Weights of a small GPT-style language model, trained from scratch on English Wikipedia.
Size: MLP 256 GELU, 1.7M parameters.
Architecture: LayerNorm before each block, rotary positions, biases, untied embeddings, attention and MLP in parallel.
Training: a variant of Adam for these matrices, 156M tokens, 4755 steps.
Each number is 128 + 32 x the weight over its row's rms, rounded and kept within 0 to 255. Layers, rows and columns count from 0. Numbers have three digits each. The size before them is the row's rms in percent of the matrix's.

# layer 9 attention output, 64x64, rms 0.0659, rows 0-63, columns 0-31
074:099098133087140115148131129099194121111072112181125109131132185165100095155118112097091110085096
085:149131067113171099166146168169066154123141155093155168125075083106197069069117141171083160035159
097:102065125128111133118129131159115104104129153139109111187131104163091160151162107088174107155123
083:086139165115130136155147053096132107160119133123111154158211155097200101109102134152124048153061
117:094148170147044185058121177112164117155134113134102153186152119102104178204127148104122074219096
065:211131106144152092140195140148150127093049092101106172061102147073123103114125164156122128098115
065:096122082137116179072028094127135086106176201170118087148163148134141117117117043134114092137118
093:133221185132143062110128134104178213111115089106172153172142132089121087178123125108138100160118
104:117161122244214069112109128174080135111121128065132172125123109132137145106100139171139179092167
113:180090103089086191156099125162083060114128170120079112126119091135182170098136193193171104141108
115:158078175114066181118187123143112084170108174092034146122134105147078114146176122089222129140139
087:122111140113131134172032123064092078094181134123165110130156130144186124126129117090075183168092
102:077167094148102156093056137122126170134122122161189088096110121135091105117114056087079108080165
091:143135096160157131079121119144123165128077105157117122174137056103121142125145197144124114138115
076:152144153101087234114088174128122151107122139129105152102103105102109120120193142137164144096124
121:190200136117100058182115105065119144131096130205089137144159174165098166127129153172094110185045
108:145066118105191149169144090120148122119137146126156104131107153156170087076133136140155145033138
100:139087101109144100107032096172187121114118062167153097130118165101099105128103094098142164177184
090:133191121149128111175082143097129221113122114116181183113085094113148124088184131128155191092178
128:087158134127095193132190207117088176211164164094093198193119088060171130100130156161126160121139
115:131091150123140083099213119139089070102099105150076135075177128132102103164092120131116160209100
122:088195174223111138128134124077142153137152095119204119121120123153091103158130151130099077052131
082:093087065130088159097171094126132103149168146129087093083165128165043182161161118087113136108122
110:122129144101157079081145111078122091166127095102085134053176185128142065131058134142027083142090
114:153082089085166092068140180200083143135089176097044147112074100126108065114148087094121196104174
106:067092115094134146142114145135085078073165184155105095144149147162122134136143080089094152125109
117:191071169108143130173159093110106086131142166059118153132111093122172070124179157136233159151107
084:099146180119103184177135153088062136143135170170065165185176117117137126095154126153165187129128
089:153108149134160052172115108108112129085099123199162100179152169190116224136079163138093114155069
108:140085087070112130072171085166132118212111141121033158117113106078129033115141088091089116117141
093:167132142127220076160099067122090156153138092084160097057158152134201064111049128146110137167129
106:119116099140155148123190094119183174250082108143169105071139185080112128088072137152146098095113
132:194118134202119091168100124118172148139083116146141128137129121149087244150125206166177093130105
084:133158136135146139170107201148074194092126179135118143182135075146127188133147157160136183106147
104:040197167070115190090147164118126105144205113150200073165124148084136119089117079123103109133111
101:195171147128125109213109124138121189148145129117195115114086100156105142124168136145225154108193
092:163203154006137097172155179091122147153144091128169133104131188122200152085103146156074110158113
101:124090071134145186111186102175116094183171146044119093105093106095161142073118142180145117081140
083:120093133177173156056192082143146153153133062089098110046119180141128122154078156138080099101100
099:134166191134143117146178138034170125167107118112143141146156130133109148166133200143135048113077
075:108078068145108136105121136177121092158185170098159081096101058144140102136190093133204183143161
091:099216134160109127144103158109129195150103097114094168133120125053127161087104151203073099080153
070:121166122032162151127080131079140142086193160146187124195137125158176085110156063100108139119102
109:135134109082173113117096201198086143120120140083141151171064053051164064088144118106139154094199
111:140097130117074107129075106113153093107152111138114094106158155188033142179193056050161156226164
083:090121099152126149115152145158103173163145186117116130105080121153138088128154073074135199079203
114:074098116132145108138183116147111053042161125146195076096098109167152064134085063105090157107148
121:150133201190138115234160080068148170146067126132176144162125159154133131130126167142215150091097
080:237076146050140104171157124180141120110058100102093148090104147144150137151114152109181129195162
091:195098142081169039190118127115135122143134110094184122086089163141122063152121095086189158148160
105:111148116156152068143039106111128114067079113098159140065135123120171067135082078064067117166135
079:090124079101079140116178129157165133111172100167229124112131142099163169169076108131091120147111
143:109135113161122150113129179121148195202101193166141143221080100117120152092166159145142130041136
120:141159122146124140112057117156136108068140072121115100027151204131116179104060111153055057166128
075:096140088151150117047106142157185159134169105096205107155086117083087126177122133129126089107165
102:156194101178149160125110113158110189096123115131090197163158090121164197079181135166171163141153
091:105102154195139118150227115133134126117084111135148160106125113165145094151136127151179227052148
079:168089037092119066136056134140169129114132143188131138155125145178141155128136103090096149171127
110:067133092157114141047139124192136068080171109102119101140145103118101234155122156131139090157123
087:145112145104139107131117144071102115088116137139076117068183181200071125134159130126121115119103
084:132141091137108178071099149152144141181137140092052138191120122094117191105147146161091080130122
091:124171208122084192138188114085100151129067137177056174157188149110152055110097158131087125103084
141:071070131179072136088131085144203073086131111195146075165103090108103149216131113051123109158118
092:087153132059077164087085168136105046068232117123122100111108142104116149110149120146053075164149